config.yaml
hidden_size: 128
hidden_act: "tanh_gelu"
bias: "all"
parallel_block: false
optimizer: "ademamix"
max_grad_norm: 2.0
warmup_steps: 380
max_seq_len: 512
max_steps: 5796
Each number is 128 + 24 x the weight over its row's rms, rounded and kept within 0 to 255. Layers, rows and columns count from 0. Numbers have three digits each. The size before them is the row's rms in percent of the matrix's.

# layer 10 attention value, 128x128, rms 0.0617, rows 36-63, columns 0-63
106:140135100156128160147140120162153106126142168142155132103153089140067126145121147100101114182141128080127177106139123145121144149126095123179136122109079148133111150127134122124127105158131114
105:145111111102104109119113131126146153173115090141082152123114123148107130134156127099121133069142182158136082160129096118137125127102117125126076146152139149161144176147133140097129131181113142
115:114098106130134115114158124119130123130108166127067185143120116133101108148149139101097152124121099179122144121138139117149150092153130101085096128129091131115160159168131106090094124138148103
101:133096128072146158141158088138105121119129119143097137132115177129120116165101145153138138165123129130125137078101140124177138132123126128086115074099172145126124108136140111137138140102097135
116:147138088128134129121110143126120133133117129127175065125114124109142129117111105098097099140146118084143150139142098129141122130130133146159118160135148109168114092131092124111109146118120156
112:154121145155128151115136122160146142152143095134100137130126133158117149130125175125111126100127188137109082148154134151141145137115109119107136082092098135112110120106127101143124122157097144
114:122134140104131150146075123111152150138115089125142115150145117101151149166134104168096094107117179110134124136098100135149188165144161138084106144113109141169148082118154111141084106151116131
120:142129125129098189126154088150126133118166082134103173118103149146107129107149101105103128171136168107133108093142133140145117126089134150139134149089137120115103141135115134116143115157125142
096:131098144116117179132148133130147145113141118116140143123143141102133097127114100092118130124132144071143179117126155165111141142131184094161059153121168103107175161132163136098116105130092096
123:112120157161115122117157153129132106073129180112141114120122123130118123100118169105106117116127122108111080182163136144114116111118113095143129117122176127138125093105116050103141174132133137
096:150131107138099106116120130138124126112108175124093117135118132119177107097137124140130116136113171146127116118152143115107137114140130085111117162126118145096128151116109085154167116138124135
105:115118130112142126113101113129142169118143164134104152135139146136096109126141156159118150080135116136164125114147128140121123117165169093114094112103124112082159153139116177162142121148123136
091:100172120157139145126109106126143108121135102122166176118130122147152114122134109125110087180136146134140107153150100112126083097116059124146167161156118136164145095170121090102141148169116131
133:145103146145143160125099120124130133067097139119125090125134188128213103113128120106118103118131105091112144123144167121132120136132163133092124124094170109134120072135097132116112145126139144
119:126148132104109095131084139139155123077099110129132117125127125139138131146154147127137157068131167129142113128145133123127140113173123101113126105111109127093171097132135144132122126153123144
102:146120138109165128114130096143124134147116089120128136115150150149151135136145128191123134102134142110134133122143083108157097126115091131076120110099136095150130089126091087172099126142103180
108:129172133136097106129137157081132144122114126121153142114139110141089111138131131127121142125136148112117119148171148157126162102125100156202151128123144138166123136093178131120141139151123106
105:120136121155108100158134159123124132097128128116137135126145161134123160105116152186131126083149160160112076192153098148147126098106109140132154162113141147166122047110131074138123093124131128
096:122108141121089118119100106141156135089140167100141160135098162132098105147134106112107111138152166136139142136109147140144118107137135138130079116119078121120170107121133139102152144135111131
117:109141121131187109148167157124134141106118110140099174110105127107105116118126109125108129153140097158136162109135154094147103117142160109141140086131108102107123121116185092128128130106132138
121:116100121136171146135148150115115162094138119125089085108110166102092123111141116093135103118125114172140119108126171136165108110149144102098086118053153122102145146087156136116124108121146130
118:140105105127133161116139131125115118164108146116092077137111134118149135133128152094135146152140079126094104145151100107154169133130087153130126119139081135120116138110114164080115150129115110
108:125121131133148197143109122139160145205118107131155097113121112138103122148100144105122137161111131117108140148108107121136176128126117116176108119170154142084123149130114161134110121156106128
111:158160140127150131143109140147139142090115118132147057089145126118177134157111109104153105137115166098134160100130141165123119163156133137130140104133123121092156119126152162130152138121123143
115:129131101099110066125106156109126161090077158130124145151136131139163138139128140144132095068144124159109111128159125125129176118155115097095100126135152140137165109140158087167133151145128157
108:126132153138158084143139138152152155074145172129134153130142122131118126128130139144099140121111112189141131123152110152158099100103104107150152114124127119117161096151121144164129134091125134
101:125149109094133094129109097093075108159125098138116127135136142118148153129146120172185165095137131154099104105110093129133170132104081135161127138141103152121123094133114158121120142124119148
114:116139134146112148128169137141114129116130135115113088139108076124143139105111129070141172153104145117143089124123111128146074136115147100101139127090111142093110133133100133116161112100131138
# layer 10 attention output (transposed), 128x128, rms 0.0513, rows 36-63, columns 0-63
102:118100133084148111139108144112094149137093090111095126133148158114183125090118109156133144079126151150171132129097174117100126110112149137095134134121165121118137104150146129121120153109087136
105:158158184127145118121129130139135090114138166130169136134130165116148126125163109148145141148108119095117185115170137080115102153161117131155122109123114135153118097098144118133090101096169144
120:111141170122088139117130139148146113153153127108203064132158125110131152112137123178148111124124149076129130154147115152101102118103137137155150115143151149113090083099125155150135129089122149
107:079127119157109148125126132114125107114101154127160120143162085111124134134132114103150099124153086152116089164111077134083116101129156081135129178158112114141141151114110110099135146174133143
119:117113137104122132125132141109131111108117123090056212120120117163115134138141140158132144112114128153099128110092130103132117107129125111153092142137146169099110166131134128128145108150114112
113:158144081121121118133127121095113137115139161115151114131098137110129111134128075114147147160124073118149160116127141112090119119149164150134114146170119094184155101122145122110101130104152123
116:178175105161115131127143110134122158082125163115129133115062145179108123123126129077141119175134077147120148132135138133107043126109121136153167127144110124126121146153087123107134167107145134
104:152135119134147121152084172106110124122092156125130109138146109116143112136151117159141131084121094125126128136097099085083150135182109111110102125165125129177175112122154111131095172109132124
106:148164081155123136123121154132085090119084127135108133150128132157140126139131144129121105115147123175121092151124058094138125125098098129114204116150118153138136095150126105170144184109157133
132:139108079107114132116127106124139104154166110130074122166124135120123134165141092166138134141134142136142128105107116118185124125147146121145127145131118148096140150123138198127109103144122103
100:109105162112160133127121129108101112154169125144116149140122135083101147145151139142126147102087117107128130194135107137142137088111139131185116124155139131123105136160165178132089130134147117
107:154129147140107135137169113168109075143129098116181079135146128118152129153113133102118130174133127126111106152156132124135143132103113129137166087138104124157113082135119095128114123089157151
100:118104154140162131134073170105100161111103157154095131114144141127108125119119121136100157120085125114125169099105159158160169129136144154145092140103148142103122154097124191150131119118106160
138:140130100157090154137155145119134138132153136136139166119101104143034126129111127141095146135132145162126092133123047140109129151111122141189119128166118134113131191141112116139134103104167092
123:168128117153093145109156145153114136136185138126139147109102132109094112150110121117118122160136091135144145146149107132130102128113136170137144126136105099163081136143107123110112086095159126
104:111144112162110130130124164115154168102121162140164126131121106123088096128121133090145120160143070155107141113118141133086117155146152149134093148151119129138107136085116146085134121127189111
110:142114130118120148142104114139142111124151114109096137127144156105155132106151086140123123101154112091160176159096128098132126130129115134073139106091120129080100128100098168121130101135103132
103:147130097125159144114127111138147138108147116153104114128102135142134111165134133129143131142125105079130171097111202117119133135175115122114117091106109136086150167101116190097136107134130101
100:194128162153138150140123153172076087127132104137104111142166120138164130131137141141122134117134119128130132167139135096109116135128133129167126102136143136138124145129099115160139127097149139
123:103088101123086120126110117126147138149123127099188082132167119155142137112113138127126123100142124092103101153122093173090166103096086167119163158122137130100141129107113168130146137130091136
117:119114103135067118114153090159154095146106144127165140135152096163181138149123151168151132137139108107091114147142038128104157110126103136140142121200134121135157120160146109147120145101120123
116:095131154124099130124119132087143143104155128135161167101099114126129137119141083164119126092120165117157167113121170151090097137130175138111101142124161124152132130112123088143125114108113126
124:124173135129104101123133141108107112087095144117103152130129131112150134100114079133128131126135141148171146105130177133137089108126174130109133185115122126175103102141149067094126138119141148
117:123098089148119139134131128131103125138153127132107181127117142131085125113107134111112143144135112171126118164124068121143133103085119161128156170144128106138098175163133101124141124145107114
111:146125157140131154120174111147119123136196152133127132107119132126090147154134138101120139156122142103149127166147124154140088137092128158158147093124103095119072124096083160089137096110143123
111:163075106135134139122127135095117090158128116097151088103160142143100112161104144117117138142115135095116133131116162123126198118138143156142141120124143094120110122085148147132164099085105137
119:134137209128146119146152126110160140107154126125134145105095114111133130134132124083098137117113134123117163126145175160107120159174148118097085106106102116146131155108104079125132089133129115
116:081084101102139110102109118113130092159134119125128149137113137085146124175134145198151132123110140141099111115148114131147157093164143096160095158152149127144162125175180120136092123161118111
# layer 10 attention query, 128x128, rms 0.0714, rows 64-85, columns 0-63
094:145129118158109114168080148136144131114092130129142146143145141104109147089159133122113166106121140135158152119145160113128129105163177106124088145089121126113095124143087104157132153132105116
091:097135151122142115107149126128123140108111107164113133112139142131149129187136142111128120128149068179134116140130121156180190142130084127167130136125137165133133119122150127126117071151158146
097:131158102156117117146110162147139121112091125127129137120128127142113157105081129138091080098144132133133111141101136141124064109104175092152102095102143110148119158141117122140128163142141112
103:104143134085152133139146145116128109120125119128087156102154120119141123141151114113121151117131159121093115110106142123131104104125146119121102166099118148129111086138138120150135123139165144
090:128113133102075117126121180141150135139121160091128176146124142141107114144123156121109126121115115093098146139185117106126135116145135065136131111094144107133067147135090136134115156140106133
085:137090152140093152137131089139140135143148163135126094119107126119150162169110143127134152145109107113114129119125132105089145140124137092097125133134130079099112114139149109148103131124090131
082:134130176093166152111098113130163123143106069122125122133164096138121140103140129130105124162134100142123090116089107119092108163149139118173125112117143116119100150118138121147065094153190146
086:124158081118154126110112124105105105098161150120131161084151153116083072094142158159162145135106100170141133138129126143119091103103103120177133160081118159162156136140137119149150100122139132
091:146119125101054089140115103113162117105110096118147105120167140111128118118143130146127137118133153170157108094103139097125101123140163074164103142109144095103112149133079155145134124124071116
080:099168118151147127116161140132080117125123087164093178101104153126133110107113132151152137110143148129114164113049112155139116120100124148134120149117128140154135107146151116113119126118149121
125:108097139136122131116122121132132165152133125149117099158081133116129115136155134095109100157107066119111133124128123106141197169122113136152140109198137141127138118150148138133104119121107136
092:115158124112133168115123118128169097150106089130117079153135091163157174132085137133096116125166126138155104116113136140177136156149119125160178121155141120122145115117119138118156089132172132
110:132161126109173123119113108114148133105112141129117162113125138119109102121134127163132136107129140130132135115099112136121079094160131090167104152125141108119082161106096124124110113128157096
090:112104148141116134146127124131137108140136088159110122160140132112092154145128150058101142145142127159127152133104154106188142168129130092139129103158094152168107128157101131149133124112141100
092:128144157108180141133121164118151078151143132098129144098143081138141152158132138101140152096147140089143126107153127097123103098132138153092073145096136129120115154113130145127114119146159144
090:105123131093143110113113170150141159123102079165164155125119148130102121134123099116162101142149113146109128127110113128155140148132108162131157076161122160190160089145130147132162097090178160
098:116080129122137159144143113152124122157147127132141104112072125139129118142113097168145087147125083164123155113133136135130175149163128155128166127194105141140133139130145152148103094073126144
099:136084112171088164149088107120102131166193109091139111146121118136125109127144121096120136121091125116091145120144113104100104108128170099099120102132171104128114104125113109138102154130069116
083:122136141135136116171103104125166137147185110137162151149145120133151129119121113128078151137089086117088097112175163101118134121144147113140123095117138100107107159124116132175093088138118129
087:136103103137151121162139136118136119126134126103151170137117141137153123113160141137111118097124155142144092121143158104070111098124142073093112148116149077107108162146118094121100156134107132
097:129094103104095132101141134122112139119167116125109125191078110136116088129126092102106159127144062115135148143139141119123206160124126120111159129161155136125142169135147149092130121116086125
094:149144154128136119135147158122089127108131164130137181117178151123141123136117116140074163116106098090113149117198125119148141110115121168141153135080064133110122120149124172126131171147130130
# layer 10 attention key, 128x128, rms 0.0623, rows 64-85, columns 0-63
093:133147102109137126127145138119147149125136121119150142068100122145155118187088135099106099107123101123128116130117132099125113084131184103138124140111130109082109111121135126136102123122145167
091:127100135157139112163106106135122131138139122155140123165143121109134115070179103172138139109155116124139122123135109121112146169115097161126155149184092123153163113110130101145132130147113083
104:143158156138131133082113155131158181120124162082116102095114158150096127155149153139092102120127099130132138098129106142118150144142156133159098140110118104141085146129116147123126134116176150
096:094119147147091122025144118147127171112129112118151124110147168128123125195119176135112118119137101136172145148149151168120140136137128146097109141125138122081117100125152121135107145141143154
092:081118153123106108056148146130107138123127119130126155095112126111142140193102116121106081107157109129101111137108151118146124102133141126123133145140147166094111098152143160136114151095138174
095:110146108143138075122175154134131159141136117134177148081124140118127150167105132113102121149149101127075128161125129121147110115125128170093153125109157168094127119146162172154125117114162141
089:052127161127139136068130166150115121114123118155186130078119150114116126178103120143092120135164136137120180129116092139121142136069118132089150118163117151119103131116143139122135177128123116
099:127126182173131142097153100108102131142120148135108134094111144108117110117125121141138146133106130166158099128149100143140144143148123135115159135149152118140107155114112126141096109102112111
092:129098141132095125076158137152099132127149136134130150099118128146106110168095112130093121145145121126098134135092125160093119117124143121123191129091119131153092126164132118130103105096172198
088:152096116140134113168107069138149096098107098136092128212109161122126133096148127166160176131116123147143133150111131111116105156126094135123143149152090108143109132110145116125120158120101091
097:142116081110117145230135120144109114108136144145134133220159126106140138074153111127174148109118118109087110156139125106140139139130123099127106121147118154131171101161093121129129152107093089
099:126123149135131124179108125159156132122108125126116114152130104127137129121163109153158159145131135098149162143127133110172117155104147159143129158171106112116152129118125125118122157138105102
099:134126150136116145055137163112109139154112135106166123095136121140177099157106105154085118146113107153157153138132132178099122104109155120106149130124139126126140129101143138104127125122142197
091:136113115130130115238080130111114158150127124101124130194128144173124120091120106158144156137092098107099133141152157092116163136116129108116093146163088124109151124154119082146156145148117082
094:104127136134098107050129144136131145144129124121147128066094120125150103186106121142093114152151120139161121129120130137131127110109161141123117155119137103094114110161150138113141098146154162
085:146097106151124124190090117124143092110140135125130117178152131136106112075155114113139157114096123093153139138130103106123123143131102146146139140141112116176140125132148105119132173116097071
098:124126116119139100186127106173109112131124109152122134165147133084118129086188121132118134118096136114079164142148094094114115171137113132134135113147110130125141111137138142110136095109094077
107:132129140084091126125163145145125172115126135130141140108114152140126135138084148117121104113098137112121127129112140156128109097138154131121115150105139140137085098143111182122139106140155177
091:096142152105149099155127158088123121145141114096168114097112136165103151159115093130094127110109100110105125115083124111129105112139146126130160141114151126145107117146153149114124125135111153
087:136136134095107122049151137114077150135137115104143114088118114153106144172098149117099110145121127111123140118089109151112107099132172144132154115107138157088111111135140146128086096120136142
099:124126105139130101184102107118151120145105099159140114161140115125112137090147119110131141113094153132100104160153128106155121110127118116137150130129108138161140123135102099139140134152098054
100:144108135107148136087156118082090127157123135141114141097140149121089131128117128135153134120111132150143095103161157142153153084107140085113115108117147136141142109159140147139134150130115153